config.yaml
n_layer: 12
d_model: 64
n_head: 3
n_kv_head: 3
head_dim: 32
d_mlp: 256
vocab_size: 8192
activation: "squared_relu"
norm: "rmsnorm"
norm_place: "pre"
norm_eps: 1e-05
positions: "rope"
rope_base: 405000.0
rope_fraction: 0.5
qk_norm: true
attn_scale: 0.183
bias: "qkv"
tie_embeddings: false
parallel_block: false
extras: ["some layers without attention", "local attention windows", "exclusive self-attention", "capped logits"]
init: "uniform"
init_std_qkv: 0.0784
init_std_o: 0.0
init_std_up: 0.0784
init_std_down: 0.0
optimizer: "muon_variant"
lr: 0.00677
beta1: 0.95
weight_decay: 0.015
lr_head: 0.0112
warmup_steps: 117
schedule: "wsd"
decay_fraction: 0.671
decay_shape: "linear"
final_lr_fraction: 0.1
batch_tokens: 16384
seq_len: 2048
doc_mask: true
train_tokens: 96260000
steps: 5876
dataset: "wikipedia_en"
Each number is 128 + 24 x the weight over its row's rms, rounded and kept within 0 to 255. Layers, rows and columns count from 0. Numbers have three digits each. The size before them is the row's rms in percent of the matrix's.

# layer 5 MLP down (transposed), 256x64, rms 0.128, rows 67-173, columns 0-63
102:109134121117163155110149129104125075175129151094095090120129109166100128153091136120139076128143146180140140138121118155125129116137148108092104166094122099118134124106104096141151134160161145
093:141146137144132138124143134076124058130149114108143145158107127212102099149164090095136079151175102132143110144125102112121109133134131144129133129130131157139121128141123109116162119158128121
088:135103121121119110161148164161121102126114099167135125171159080096145148132126128129118126190125113151106120114116160145131130084091121138101122134139143147136140065151091139127104159102093113
109:085146167130155081116126133150079096139156160111131112137129100155124152108120116124130102131163121112168134133141086169107087132124103118143131136117175132118072163152115121147125145121094156
095:097167138126120112132121112135082109166116138087134138129092161160129079147111154123162107106113159138143172107174129112110120090126120105137134119083131115152163128123137129099137191140112116
093:170153158139110108113116125132147140145116105116164119163152153191148139109126099147115114156154101111103098112141157112125085097094158169089148111114139112140115137135132137158154118178157127
112:183098111129151129142159111116148133133139118138133144128171089112139121144120146105177082128100141147173132088110144116149125124127080128115088130083123138111116141131113117093107166186137118
085:127141178139132134139096121102114139124167132137128130132178118110165130129141115143110114180190120137095108119123168154137166123121135083130120181142099125144133140177148154118129125147153087
092:115146154134117142078104152120140114084107132119114139116136120087169111132157088146130164134140114116191126124091111146096095107137138145098126100139148160155141098145156161080154142148130145
117:104133149133129172134110123100123133114119121173081129139150149133075188156150116141139103141135122105130168120158168136146175156128118127176108159128124159119131104158126125140144085109152106
086:132133084126150140171110129081157158145151157107126114146107070145085084148163125166121161151136110115128140084133112123170122135116159106119157135131119156132088106124106128145127134111155102
101:136114108126176124159159152110126119115141110109142110157088124105154134102077128121095096120142132093100122081103162145103146113131151133129114192137101128123125103108090143139151082154135105
095:117164118131145083151097108095104141136098120107109160190138110143091139088108152129137108138141102083101122138177135122104122132098140106121158148122152118133114139097088150102145100139099100
076:126143133144118132132122130129103138119113055145126107112168145122121089112153148129164089137144131153125145151098088103119157095099124143125132150160085147158121148178107100159121136172164119
112:143115127147125103134112122120133142094144149172131096142112128043113133099110115172125089107164138131127121112088127109117165114146133123171155169072115138124137117142093152136141128147154117
093:174157122133123135148168164177173156138108152128135141138127153145152142126155119075148119181193128132144141157104100144146121135113129131139106130151160138125134135142156153106115167121147101
114:172118126124127134124118109125143090113135124106136130200125120161129105150148126169094096137166099113171104098137087138137111141146174126125139100096105152115122122158123127141107173174108136
094:112136128133162095171095115099082129127136121138126108114088150122091129120140141173117085123123132152115158101172132110099138090113129134139118105081078157122148167133116148113151109170140143
093:083147102154115122131156147110150095104135132131136144098104124129083149131109136139125090108138147130146118119108124102103126166091138158088165160113170145112129108064181121119167112138132139
108:133163161109126169137098153145118176100144134144129150140096096119131099127156169134165139120115152139104145136120140149135120169105104129193173128125083135119133170153132158105105130131096120
084:090128113131142126126148097132130106141102149089135163110114141207109127141140125117176064125134117156147147143169107090126112138150120148127143104115153155130106120114143132086127094127091149
103:129086144095131173132123117159134135139156089143096124156160114091158120148141139108153135130070127151085146136133175131101161145127152108148111142111130120148131135122138105190145129097085127
106:119116088122153106170122094096141120117135158111141143147138094149131134151122101143155118144168100147104105199097133121120111156148159152092162124100110130143086140145129111133142099082108148
096:122135116087127141112158122121134128168113109096135189126145147161103134147108106099110109093121163139146136149159091124153102109096168145114102139155176123142150112084134102128112128095141088
096:086139117143141121122134123177092117124115116125079116146162149145107111118113157130152147112155135118112161139128100151074077126155104153114128128112130106136143137111116198116148144151073117
095:165144168112071156154128101101105110131089141089090160102136134099131130097153135189103109116164105112122139107079138134135097158144144105126132114110128143106103128138133112119139145142095145
099:135102112151122123113149140103127120156161173136148131116162162154111119110131082155106131160182120146139132129137128134095121121152151138117138126089158125164102134086163130094129093122188090
098:147110092125132115113129119130117119127092086104171109112094156125144143101137175114131130124052146138141132124122135134130153117134114166158132141108084133136142181156165094163132142140084142
102:115114095095139112123105131156126148142108129175121140139153109156095139159131099117100137123191166111120135090139103130114094149131123097125111116213143114095142153105129150146134152115143121
097:121112129113138127151127146098129091165153146134148112108159130094126085120102092118091138141162145120107113059106139128103144122116164081110105106170115152130100161167145155134123097147127148
084:151123174101083087072131072138130099124109102157117125140113081142132096112156111139135138132134094130129134122124138140126135134194113157161104122117126121119113112163148134152137113155101085
086:158126103151129133127132080161113149119167097153135092200157099105143124128136134105116141158148118144127166169103115135111149162126141097113124134114115169146154119158124127177125146093115103
110:094155120141129068142099128139112179122168146151068155155129139087124147116142131148153130119145154151141156142142078113116108147117106131102145093139164127121135172115161123115109136129094117
097:135127109138138104129139161121117119145083168184146153144129139094073141144172083141085132125140155101136094100103103130105164103128114145122095158117152119094089134145113110119156137131138122
087:125131085147136142100134144122109143132106114119147182151140112195121170125144113096123179163139123111103118138150119148097121133097182134080096143129110107129085122117153098116104114120125141
094:143146115116095185179145145130099103131104106088143141112067133131142146090105146143114131118167142107133134138142127137168136140140178161160135110145117134112102124094150094139106089105113126
101:117129078155075171133136139119125125130150102130122119109139115109166166125144144117156102119060118140095152130137093078122107154134134118143153141102118121109147122118124149182181151123125143
087:141114086114153134110115138104103076138121111142129153160139172147093139130166136107129156108157132137116135196104101101133118088144097151109132153110151112146149148154119096103171145105146144
091:118169140131110117130158114142114125160153131160140115118139129103108094125145130155129063126107153119166150156118092124125106115147112138122102132191158113158129106105141143127100158148060099
114:114102127127128112122124108127113094109129109147112136125098101087160126111130164166167066148109127138093147123157125074146119118136108114117138099095135116159125095118145095135097121125137056
081:100150115151127128146165142122115090087176144113133085099120102085172146126122137119133168141160139157124112097065143145121161110110110124118136148111138125120162140084168138142127116162120127
098:102148114131139105115147119157096135122127093160110098094138133165128124108109182165139074093131161159125161137160126117123122102124101152123124127106138098131136130125130157136116142212119147
092:129165172127154123123141122117138158140158168127103158140171130143111124153121100102190147109132104069136144108119135153148113149110134122131102116160125132128080161116125108151068116147138104
097:137131151090144118095173143107110167147127114131101122112119154142150110138158167121129127131120114092140140183122122132125143098121103130143118115190144111154131196119116152128118171110074122
106:119140086124116116120151089130136160103092103166148120134144135118119100143121136109101080113118175182161131096099123142163101140130135136090112144121138116107111125087122151128100174177106125
097:135115100122093088059118128136075107145125129146144129152103145181084162135130125135125100120130135110146141068169118141131141105168119117138080109115147148110112101139117108141114130129152130
104:139123184136134135115152148088152112133136141108086167137095155123145161167130140124151146145132088110139090140131136122128183101127145111168160124181135161138133157114153108107097113138147099
117:146115155085133154140116171178098159124129152114123156095102107137169085114120156150159171123128125132076116145130158119135151137105119089142103134127128106131153115145138137142107188101120137
094:143055122137126112165114134091135122096163109145164124086125108116114155143138083114121116116168124116140141123134145143103100088150152136112124121150130082136102143142093158145142181126153153
093:073148121103154123078110091105086129126113127126137124127101116139104151151120115108115111090129110091133126112143128116106141125185104115086087185138121147168160125135133114121171135110120105
092:121153117140118125118156097121158098115095091103125101148158147141104183120138131145117123118142138157153113119083105152187094122124124176089138145122112117093130122092139121091156092155107120
085:112149129108147125133175129115171123154129113132131106116083149173173124111100139141139128117092123115172098126155146094124138097114164135166155080104173173132125144090143122108143124146124142
091:126129094141146122147156110085129144142150152110143083134100094124134137155113179137141111112129118127144134213083104126105135112139112106120144125123096126101114177159120158128120100155163121
111:109132104110111140063091087127163138098138117123147110151118148104123123153135153134081151073113157166193140136105099115121103121132151122124117156174123142123118125137156147146114108149116140
119:130144134111159132140112141117161115150148134118143131171175126124087142127128090104140174147129096110137114119126127118138154169168116147128080144147118122135109103162069182132181113148131119
117:130156149105149135136121136173146161123135143132159117116137101143170163129105164141159114108150129171122148091134096130165145131165122147106137131186089177158110129113116104153101136140141091
087:121107124163120098118088138106096113132128113094149167147119146073104136089159114099100126110166120139158143148154095148125129112137102152098077128128093150134136147187109121134129116160145132
115:147092118113123139144112150101066144140131133078095142129121177136139136115118156114105134108144133124145137143139121110115165103167129157141100119102091108103138204119130144088138167140109127
095:121136166131129128172202105108147072127115121081127128128139109080130123104122130131099083112161133120157109138130119143137123123124100112163126099092113150119133151150136098116158105176114121
100:180116133142123168110188131108087153105101149148117146117146117187084115126118149137122127096092121108106121162118165160114124121135153153128125137146115116142135141144140113121156099154153182
108:106144127124152088144113115161098104097167119126131113111096129087093133163154110079149102171153137090142147117131091103169113140150116116100143152122102125118064145110120121123142129126158119
091:137131109137083153074165129102132115118096124141109128095160137128119132113093117136112153135112077111134084101098099137118119125147117093110162108150160109128130111088168118128160098122172162
100:132177125091129180090132084120129129115147118143148136124077077157148121111078100162164116098130133167157138154126110132110101126135130135102117131140132155120160164135130125147152140100133091
091:099123131160135121132176131128051130103118119130095142137089104096103131117135166125155133107169105106119143159134103134105144101103083111137163098123096157148134152120111140144130157140087139
086:165118123122119111174151108137116100125135120162118120149135106051123142091118138119116149111104143146138119142129112115089152121112091112111124122137107160123066108077175116108096154141109135
092:146150127133123115145148122173107174101069131152163144150125111158106118148153147122141119116074160160136159137161100126121131142111109128146128124141099117129164156110153138119193168120107139
102:134121077109129112124107121146116136115145105069104117119124168126112165136191112118086156115115169143137149117157169114124115095112106129136069137098113113127099129151141102098147151128139147
082:133127180103120182104147144083175112146180101101116141123119119169091123142117142142112140138105114132106146123127120113087128148128183111098110110158116133163116115161130134125101104142157154
106:135123140170131133124116152085099085111111111142124137144116138212124126093120144153131084147139131094124119130164089135151131105111159123095147150079147145136120136101120113133109075141120137
106:118090118148133130114091119123108150084127122115158124139160130061084087134153161200129140091124152144095153087119131112115119136154122131116146136118150088098145137114133145123133119124161143
085:101182121143092161143150095139153105131141142123120100124118140051132152138111117111114109153118116151134144063136124087131138130146159142152144165106136118109129132109181097141152109121122110
089:120110154153132151119149067117149105148154154147127115148121116179116070137153145152143104136176138122104107124131109115131190148130179151121157160148098126136150139105143120121105147121157136
100:121135071122097061129156114113136120134136152083135135157145156095131162146163115118116127130133161133187140151114143121112114099093101127132161136128154114106109164102131085111127132156114158
095:160153138108115126134098131143100140153107106098123125136112174182148162123124153125184103090135127094118135173135182130174163132133133131129142171105118154114140175114134105136145120117119121
113:161100099138135112125092157149132159150121176088173102144150108124147114081128119160134129126144111139139139135159102135157141142109110125167179122134113133075135128150104182109150113139135159
081:137137117123128099149118117169108157144143151118151128134153127128140127121121123116140050113108115115109171067157091073114148165156083140146137151111110122095102153153145111102122129119115138
104:119128089136112150157077149139167118131084123120154146117124130120152193117122159176129158111154136124153164092105116109100126159146127111113117130139080153095134129146111111146128095143166143
094:104128133103187091152155134199143138146140106120134126156140139168135139118120144156157121130063134131151140105128100119119145157103110134150137116144115108132134114117148138165077084121105153
085:161096117144122131138112114114107097106193112080134144112089110071107122101156143109150110128169137114153130171152116136146126160092109106130112142147098158103101135154113106164122124120114124
106:117154152088111137145137123106107088089123116085104147151102103102139069108106126126095093113124126121114118096138106137154148141117124099144105146109103104121137163152060131123166143100146141
114:124133129096122131108121197115127135120133169099129119123136113130118184143110103123141134112146092152108145175131129125130126102178125152127169059160129125154144134100146158109108108144104159
099:066142116131127143135147127115099144127125104113144159134122121147171099127114100067139142101142138180080127121114122122138119093114115126117165132132127099157091143122150104122121072181106135
105:142140121145114142136129102105165096126116166118086107094127121142103108144122102132148135137080117126144088107110088129106088147118137128109102123115149135141129069142153090086157099145096179
100:152085133120138133149171157150140097177131128154165153088136189130100130116109121111163116126148110118128135136162111116128131076158121109129104146099132100098131175132108101142131114164103144
093:097114102144137118144116146146113125134131162095107166092170158138109082132163089172100103125127134138134100097114072161092127120128157164116138136125124122096117135153155141125106099104088123
121:109135119148094178138113156101105137112147141092143108179103118190143128129124108122098140111145124114155140128136106139135150125173187163090144115106078128102117126131125151097121127142164121
097:110104124172126141141142108123122103135076122148151091121177131101154103116139138166139191149138139130118125117097109163153104137164143127106129150121161138141136134064134173159118151117118127
093:121110100108141127114143118162074124116138142127158132117121139135154098153098142131167097085147191186121168127100101152169143113151100180145134146108118120122145131139146120146127147118113107
093:146133135076096096147118152160124145129137108136133128132107110148154141142142138129146120154168120193169120144113143112176171126132108140133123090176130148132150129133124085139057127135134132
092:114121110107114128144119137139151052163125151091123150123150172119129090102144115131101144133119119138086136104127145104116113083123101178155101119169121133132107112160112118104156106112079138
080:128152135096133147107141100123150081130104072110151140119081180095114160109170138113148157135128140116153142119177155122141116116134150134174097141116100127140131098105160120110144103104136099
093:157158128145135157131151124133151094173155164135114128143134130174123085096147147129152095138132100125100097181138128096175156132112128136137173168139110155129117109142128140159079106111121123
112:120114117089093126114174112144122128092146138145057148157173073102098148143086135158108128099160126162150099114116156103100109132120110162136146128147128151136147107128146140123114132143139117
103:134128151132149122153180159150169141109122166170123145092141132181087127124133104112104091150141135134128113150144091103125106180094135111113116103108137101128117109130170157161156144117115149
087:110136150146141169159169130134115165141108145113117094124161123190138136109128161160125169185144093109123093134165149137142102130087171148125133136112135112125126092107148100108115140106124135
111:090106093107119139149117116114136095150172142080139142153127139100131135140152159133147142145129118138101132127085152101168132142153158147162140124117114169135097112170117164103126154097155073
102:096130138117148091108113110114110137137146135141129126171170129078096103115168077071110117156152132114139126101144133119138121142124166131135168127164067097142125138163123126136109113120094119
147:171106092097172140137121107130081155124135122163106140144136143080109159143131159143079128121146111140113128129160112145157150153104107112125128120174143099087125139140181113095126105125133160
108:109120124115148111158102106135101155105149128132104103138101115144140111113168153156123043101158137154099146110107159098112143107139145087118160148099157134125154142141092142138138094160124112
096:174108086103147128127107087181130155108159121153124117125110144113109112074107142145170118129114113119126125116144150124130120171112115140126133191145149112097174088140109132153099107102120137
108:153136113099142125142100129161163129175175125095147176118138117107165095125143117125135093120117122135170152124155122079167138163137130146145122118118087141124160101151086161171140115124124127
117:104145161128137181115122147126123106096113144120140089146095117129129108127159110082107104138132146112085129142109149176149121110156127148099120123126113138133127089138090151102212132137142104
105:134115118137105156147099133109147091136150188155107143125088146130155097082075126172122118158161123116096150085122122130108093126127157109124127136168139158149126103138114150116131107124171131
085:142099119139123139156132114078187109142192143160149118149164110109121139131141073088126131122159134093122101127134093131108115138148171110109150081108108132134111143120128119134138102094133105
098:137131135167117090142113086167158163111132104130158136140110098109177114143127154130161114124090178123124144146152154106137127160103146128133108155120112160154172102163086131145144165143125118
090:108116154071077143156141139135137158144127066154142182116147108155110135104147135143131149116109151098125138186148128117111123143120128102092136145168107125111110161138088105112110113116123117
101:115116083066148123136158140102122120114134138147167106125140105145088107154127136136127141129156124139161142165096157158130149154137127102126133121175163113117145113130106151168141161075176144
# layer 5 MLP up, 256x64, rms 0.255, rows 68-174, columns 0-63
088:164134119094115136140074106134131097158146153121107091126128129142119146155108143128083124119107111156164135106120104121079145110151154102148089094135133121059094143091145151122116106129143147
089:129091119138110155139105104131150117135091129126112093142131119122108129182090112107076125135111154141139144108148129113105170085109109143147109147124151120158095064129092134178124137129116166
103:142141144120153170053163133142136133117146132115119110101124137099111164130171108123128084116144126111145134109136128153182113125157082114148149149092119163144115093122171124134170104131124126
090:065105138100154112102157130149156125127100130087140115178160140121147156142112122082150131125131151125159162125079154116076108176131148107122125108128147122138112117135168136121126126095131103
095:163123098118124130087127129134143105089164120106093118108180092125130112133137139181095126128145134118118136129122161132142149138146170112159099127112162141116161158147128101070176110123115097
106:108116118122142122128122087133144108162128122180102083116112122114105121129162119123127094152120125206164139102120162143127175135117106110137106159144149112124117108153118085171149126155104101
090:143126085112106111117133143121131119201133135105121128102126151139137121131167138124164116147130157133129114120111130135161124149151118159130161168097146144122154070061160122159128080121149114
094:096141142110120162131140153105143133077140161162076145157129154145115152177128092143086156161110129151125152126106099151144139141131099130177101101112134105116124137147136109120103097144118171
125:148118140181138137108113123135151131115181144124117130147156166101135130165104134164179117107142120142095141102127150134107134150129091137108129158145140158114159115145144131166187104163127175
089:114150158131127129094100129127153123119175125133108149127135164128151170109141119099145114123103101102161076154152164128144159163101129105154130098123153110072156165110143155141124130101141089
095:120148081130148163151116110126180131111131140101106115149090106127166124146060109113117129083131137114171133124098160125143110138155110090142120159157149124142102144135154134106161099128090139
099:109163145129119146158141134133129116174123142160115112138113125157146129140109080156103097115135069149085131137143105100181145171172152167122109164115118120134121126101146111130152089106122136
081:148145151140115146109108129099177126120108082154106100112135113136134140102156119122124137135153139133128155091111143108137153136146120176190170125148142131126139099159105203144129124169120113
121:083150147099133132132131097125138122114130124154124111143116158123150082124080098158132121103123149163104160153134142097161147158182127082142134139065131161149142105131129156125112133114165114
086:132119097144115119131111121150123084153118194116126136127144125110155132169150139100102047116098145110156104121132153153094104152116134108165106147110138168098153146121125141156109143143134144
104:160147139158088142123134119110120113089139146148117103149153177097153148141157141154137126126120092129135146101160150128097111131142154150148148106132125136113151120188107105186128175153116086
104:125115157127141167097162117168138171078151130128114108155125153133138167118141110102101120121130140139180170121129148113096127168163114122165131129128135107176100118160149116128148084123101152
080:152127121170131124172116144130155092107096119126100124122176165085094147112098156128085105141132137115116150139145175148150155150061120119147136156111139135140146126094122138119143087124108127
098:135131137120131156131168116121158110099179162092149138113132115147133136110094112115090062137116093135152153121110122084094082147120176134140138140131156104113108101119168126124101145140152122
079:142097132122138143089110131150139134138075119138123122125108140142142170164101124138149107111094151163142101152183154125151114081138109127145119086086118113167116167150128118111137143156112078
107:096124125105120142120115086122135095138129116168083152123141138143124111117085112099111134112110138145113159101141131114192174126127101051174139134113132134148088120115127149125154132109149144
111:127139138158131108171123142144139118135133115115121112127142144128098121138127136109167161116122143131086192102107145102103106126110142134142146077077158094093115122132134136117125127090056090
100:148132080174123115148138112153121128176180154105082122146147115131151128168136118141119090140107111136130130121148125140132166185100105140108087172084146147148162107135126137129123147112123126
098:111135160093132165110168128151161160114146112099139138155130146117129170112151144177109133156129119114157119143107170136109087168155134106127114172133149142157097107109150085102148097120108122
095:139135126125111108143149112135126096152124081111107116150125135087124165139123184149108148124175082172120132144094116170139136114142133112142140134073131113109153120145110076138142071118117119
106:153099103149098177112176104143154148139142152108107107147175100104146152130098134139117095149173151144119164133142133110096146152161158114126101104089113093120123130087110126155120107146140127
094:097105124105114130094097076093172117152091113111138153100120131110133179148133113121111110094114153140144114119128152141137193105098124115131134130168108081142140100132145122098155097114140142
101:108146112093114143114116162157150099145164186142104120116123110133087142178135158097150145131146150113111108141155110134112122087134120101122087156143163124082149160102154134128090137119107108
104:058202139107139137150101106105129131118124132136116165093154145125124129120150116094121085150095104124090145080112120106158149131139183126122128117127121126130119135127117182117147125118133113
082:114119116134137140129119148146140149131144103104147110111147177137168133142109161116142106108099174143134119132124146108129131107077153092079157115177141153176143138094112154099128132082118166
078:128128132125116111094154138129162152123146157119094124137120144136125131138105154137100133114107135115127090179149180179106156093123150061124159084105130104121136174116133148163137163135120129
111:108141122134112142111118090142145132135142133126146139137133119145167109115135121093053116162117089105120180115141158136144148082112105100130119123100139090149128075126146127169162132123175127
104:134162115126119143131140126126141154145114113129162127151136109073097102169152098129154114116122124116066102113066121125109148151172122080109082095125158117120139133141146110104137138090140115
098:121147140121143157146143135134135157138099145126177137109112139131122145128063117084155106177122108127072147106070168106122113103123094172123119107139132097118110147148136158117111119109151138
090:147148144138123115062136101127129172151130148126122124108153124130121116118132114134146159154118123125113154104120095145118125086103144133156150159083153095182100134120121158135199115152165115
103:094135096157106123119140153081145084110142129122115144114183123100148140147100164115108070146135125098109125120127092070124129136119152133142105113110098154137116149140175147160133164139112124
089:129114126163133154151160149133147127163141152123137124095129137139143151155178108152111110133125106124131140142121076157101115130145128131149127136134154148123104133084135090132176145072193085
083:160156163144128113081126125145136150135128114119102142140129179100098156130135178149133095108110132103167111139161124154144120084127114114101107107120140072135162129105141166117113130148075114
112:117126111096098160158142124154130106072145179115139091119117099107148155156142158139147062130129089137107146124156123134151114148119151156131091090102114146147113149129145119089142113160131127
080:133151160094132134088114161148134134109102109146104140166140076109089125130140145109148151136137144137160084124125125096124099101117147097110154068128116139148138146072138126142122090126125175
102:168150134133116138143119092100134116140130133189091091195159161110119151141119101136125146101102081108102103130152135117113140104122147130126126142160130148082137162097145101107122119106155146
096:100139160097110125170089100107139126143139127086156131119178106139147147147124106142134131104108150141084112113162146095165154115113139098123141067151146113111114124177150094113102113124150118
104:113144121106124098108100080111153124153146133189141194107133188112109152133097131115116145142086135141129146138139145101155151107083132145141127123145181109159125146149131117135133128138157130
105:121099116132109149108147083149137103119129097132144127096089138133165134133128054069126122120111141142158142118127124092106082140116146145149143087115123118124102160160136169136121139135081145
090:167151186139125144124096171140148110118103157110097136130109167126121114125161094143125127147139116125121109133111107145136102132159103104122141100097153094108179097158163176149158125148152143
100:134146146127077163141131103110134099144156166125132120137113114129101164141113132136156122104115126129087094132149144126125089176151084125156138088142141194127112179114154107107106121098129140
111:125129135111136147131126141165135116111136121115135113069138135134112155121137106118110077194143108158135139111104112122080140191143096127152121138117145094141093156156141154168108159126091136
096:106140090124131152131112150108145130133133099096133149131170148127128103175107091121141112130104082122143119102064127114118145118167138112113120124075118116107143129103133066124138097121126074
101:149151192137106146153111100114144089109120106106132101140110159154115129136133132097144130153120122108098154132137092122121110142145176061143099137074164118091124108130127131157142115132130091
107:157110150103129121100138140141140149096165145102113104124158093116130156129130140158116125171150137134169121095146126116141135118131169129120192100130138140160119121187144080164166098145135114
081:127108145126118131104151112164115102087113141114114101167126167132194121158125112129149122130148111160136118114157142153153088116161135135163139128119133100152117142157094129188140078153136100
087:107132140143122144163114098112137108103171134137176081086117123115151134159103167135128125120143122174144129163118114164089128103135116090142168098147134123090115131157121174167105149132140141
102:134095115100102107157157119146119097144144138134111100076163138111167197114143105146139125136134136145123107120142120166100155105112115109106127169106112119149128123113126149167191139126147093
121:148158139143138105148112118146142094152122137145130130123139110112122144165142127105150151149119059129136145120144174084167148166149146115150099092121128177143129122140134152146136100099086075
113:115129138079101155129121134131134133124116136112101124161199105125123114157107083143098094121121132160144123100151143168119188128154115133111108182114127127102131136111118110155165104151154152
085:132139132146077111145145101135127082133150112121124147120121106080155164128092082139190127153131150146137148146142118117107095104125093150115146130155114165136132129174154151140104100135128079
116:115125129149099126133101100112132096168114164106148112135129157107147154128123135078112142115097142143103164125111175117171201067116120131106144117118138134105091155120148137123139133144150154
079:120175119177142136164151130124120110092144144096115125120204122115119171135120123106139118095094128139142130121141132151157135097088122125167148122145123088091141169115110123156155151138141161
105:139151183104128159167143111159116140118125093112149097105104155145145115132094105117084104130108109104121179112120094139133110176129099106149142139118113085133093132143147162144127127090113098
117:137172079146122133174106098152128121166132133132081126120122182100098137136122129105129098151113128108170120131128104148153116131147130164165136159107120146129133105100151131144165167173158147
095:112101147122137143142129094156148120078102142140144123103130108139114107137109104117190094114143150169151155101088109130158136153132109174183084127139146154146111126114141131114116089112100133
098:113127127161122131183141111130145153143133141136116111093122141106091115126107154118134123165137131116173132144120176102132137144061126173129119164123125140101107145055129139083143108134131107
088:127143184135108120098146131141141102086130093115104124155134113123069133133141166140134127140132113097125091116099133139138137128098136104104184089158150152119122165101131127103138137110060130
082:118154128175123138075151124123137152131161118128131098100117108134136091147163104125101135126132116106133126131125121119145081165113197133156136099154136086120185181131116129117128134116149100
092:140142135116125157112167107137121140129127089064170125110187159102092154145128084124170105105129136126127132110138147134124073156148132127111096106125157106135106120132149107095138111170129131
108:102153123123126121126154087142146128076181157140137101104117145149121141133171082145094133134129158117073162107151129132146153127075139117179145136118167125131118113142113133137082129136124118
086:123156130106096155136100138150121116091139068180124163128149147121125067147130117091136133122139099136158124120185164108136114122126113107137105154144138125107126160112121127160158154111110172
104:102157141144137136110166109158131107102124089156122148121106115121134147106105093124096145083143144126157195119132153089119151138135146097094124110103145103142126144152129158162124079108084119
098:110122140157132113123119137124141099115148130154154135132124138111181162095162096131140139148106139125080138112109140127117103131186127089122135131135171131088155138140154087137169152115127059
065:144108145116143111112148154126117174111080106127133138126156122167158088099143168156164151118138141103089079160113150175160110140098109130116113116126119117175151094144110157129128122151119137
083:176139178139125112151132111147148092091115157126129105140144164136109111141151119150099122098171131143117114139142121085095112077130134114159135097084166124070113141118139134110112135100120102
104:085136135084114100139104098080150136070117144117108133118138087095167169100099112146116130147121150150151159154088147105107175139139114106128173102112146113138122134147135127137123146126104130
086:117140126123115180186132078156134110169138158127120117135132107137094110152139112127118099139148103120111133082110128106096104170182130131149114092129121139123130150123129172140120152115171170
108:117125119137116139131137148136141141089134123103080062152164144109112095129124124153157092099142095143133110107154111135100114142111136161154166088127120152084141135128138159141191101139123149
093:095126132164134157133131125119143131122102099189103165105117122130149156125167127136133133118160126120101129153145154123165112131155206137182091125126140096133137134121127145152171146143111096
107:129121084106119167133115122160144092127131160123147089153128125097192160144169103141140114114134188113088142112138140133108151145103148152117125120122129170140168148141121148142152134113172149
091:101161100110131121170101092139126142094157097158136161134093123097095147135103115163130131077114145137098121139103148097121167137130120107180119112111166096108125123091158132143106107111108145
081:133144140133116148121102090119123105139158110109128143141088078073114149155130127131160141127170138146173113126119107146117149111118123077143143111138112138082111161096123163169166141094126101
095:117146126115102127100123101092156082135138124125073093146144114098158125154113116111106136102152074124128140124168142136119118165113102147119092091108117123173128118094111135186164148135137122
119:129126147100116137122152134164125112091143165135159114104118169106083149127118139134108081137153150143171115083158138133150137125166142109136125122087106127143131140181122137135108173112129069
093:128114115131110134070140136161144076138135124109107111110150081103094105152164134120140114148104143110143070096101143165155133140098101147119106137125107140171105117123141087147167141118152128
106:128135164117107155149120127132144087084121136092127129129142152126135159187140107076125133126110151125159155128081128068153140125121098150124114126125136139116084137158134168106105172095129136
102:087099120128101126103129080152150108090147152126123153135149106135110160129115141130073114129126165141129118111178155127153145104085116119135169100156167137118108128132132103083108129112118179
091:097118140111130120128088108107165160141116145121108165149144126070099133147121114169096117099106144098138169113137108121135109114127125175102175107130149119118139134173149142115169125084124165
137:111113158141091175116101122137160138129162152101124144180096128123113106170118097116129115099131115168172135107090110111149149137164136119136134118167142166118153159139139090112109112173144116
088:173106135164137127154125114134112092139127144187135082096173139117135135107124118152101094142137137144141126125142134147091149098151136128124145125090113122136153177086116174124161134117100082
095:115168141096115129120096107179123113142151138169132127089144143156142128119148087111126177099111143145133172101131100085165161118091127119168153137153134161112115153113117153108107126130131095
091:178110111134109095121135091128170141170088124154126147104143121121135153120128148101121081131099118161139178132103128123161177089145099152112127101144154118157131100128126115109126162116166146
090:161124128114106132125142111108150086134165109094114158125128124118127094115126158120104122147112138176130160120114159078126117145125086115176114122169147119112075098122140146100099133090079117
066:131119136132112134091147111163152116115102121104156119094142094161120077135137108138145144090125174126132083118153171143117086164101084132102159085136130134131169137111156144141104114141151141
097:151123186142147137130122130158146142160116141122114167155190131135103146143127100160105086134117119142108124135148107113129158116105121150120125068105175130088131141121137107125104176117086145
100:172122125103126130121190113100134092141126142133100132107167105103108147130137113141117095123081099121141091113130151132084147135155111108138138143097105166151106136069116169150160113144135140
102:123120106141137132153136120163156128158168143082146134124131102119125157140159117099139147136107066149161111140150119084110161142103112096147198124129145091132131088155154117097131114126127144
081:135131104138142139128131106128117153146115131129158107117129092090136152169108111112082126167126127112129164112147172156104147108094108151118199135089131143084173149104109114136090120148114133
114:146112131101127150130106103145141114134192202113119124134119121091150168159109099134147152123119120134164108139164154140123123086125125166140093126146124115122144133129145109115181171092137130
091:154100153134154137107141130138136104168149094084107104120126139083186155125137100144144154162109092131144147129112156118093127163132093108151103115153132120180104141135145129122130141076106134
102:150130125175091137103124156146125100140159145117132117084148082136122134156146128101116140146105095155099133111145134093181128099089102114096137157107120090123164116141146117127172110130139084
112:079131107141121137152160139164124139093131136125131119124116153132133122150144113114162134125141156135156126146096144140111135038107174094148151123106125077144131137122152154155146082145161126
095:121134153121118163118128160114134139123121105155139105148127159117149146155147149151095141147137088119148170120129104132098150102188135091163166108113128107144139147119114173144116079120172083
111:149159144083142125140118063117158123146140127090116164095118168117177124131112139139147094130104113147141159131165165130149173153129126119140123095113108131129135129138110172144105174130157152
110:103162150100128149149142098110141083107147100140109090116128042123111125123079120146139101130128130114113144134129155148186162115144129146147122120126137168117165133141135114143155160129154106
100:137107147138132135124108105129175140130160169174131126110108170107128166142108106112103130123096098142119181117183104162137157112148171133087139121156118139152147113089143141098158124118138123
094:094161164078126120098102094132163149130102100133104126127107152141118153122158165147122154148120149103157131134098183120172135134116174100139102164135126130110132136119127120093148076141143120
099:125123107137127154128110119152170107149101129154120129147087144120129165145143110117101168112109112146145177103129073110136145111166154156170121122136126106162075135153116142150137188106137123
094:132111136132132144156089086154139104154117155142120138135167146134144118122139111197129070137115102122107143098153163133116132110129135173135109094117123164121153090124163099107162128085147142
106:147107092103098139148133096125126099092134122142121084140117103098124139141156137112085117116124137165160149130108131156167181154139093110132111095147150132114148169120124142147136123065141174
122:121170121148112121133144116160128130142107130116084141137147152111149086110151075107114129163104159148137180100111134086152154105086132124126150096135144092140059106114129142119112116142124143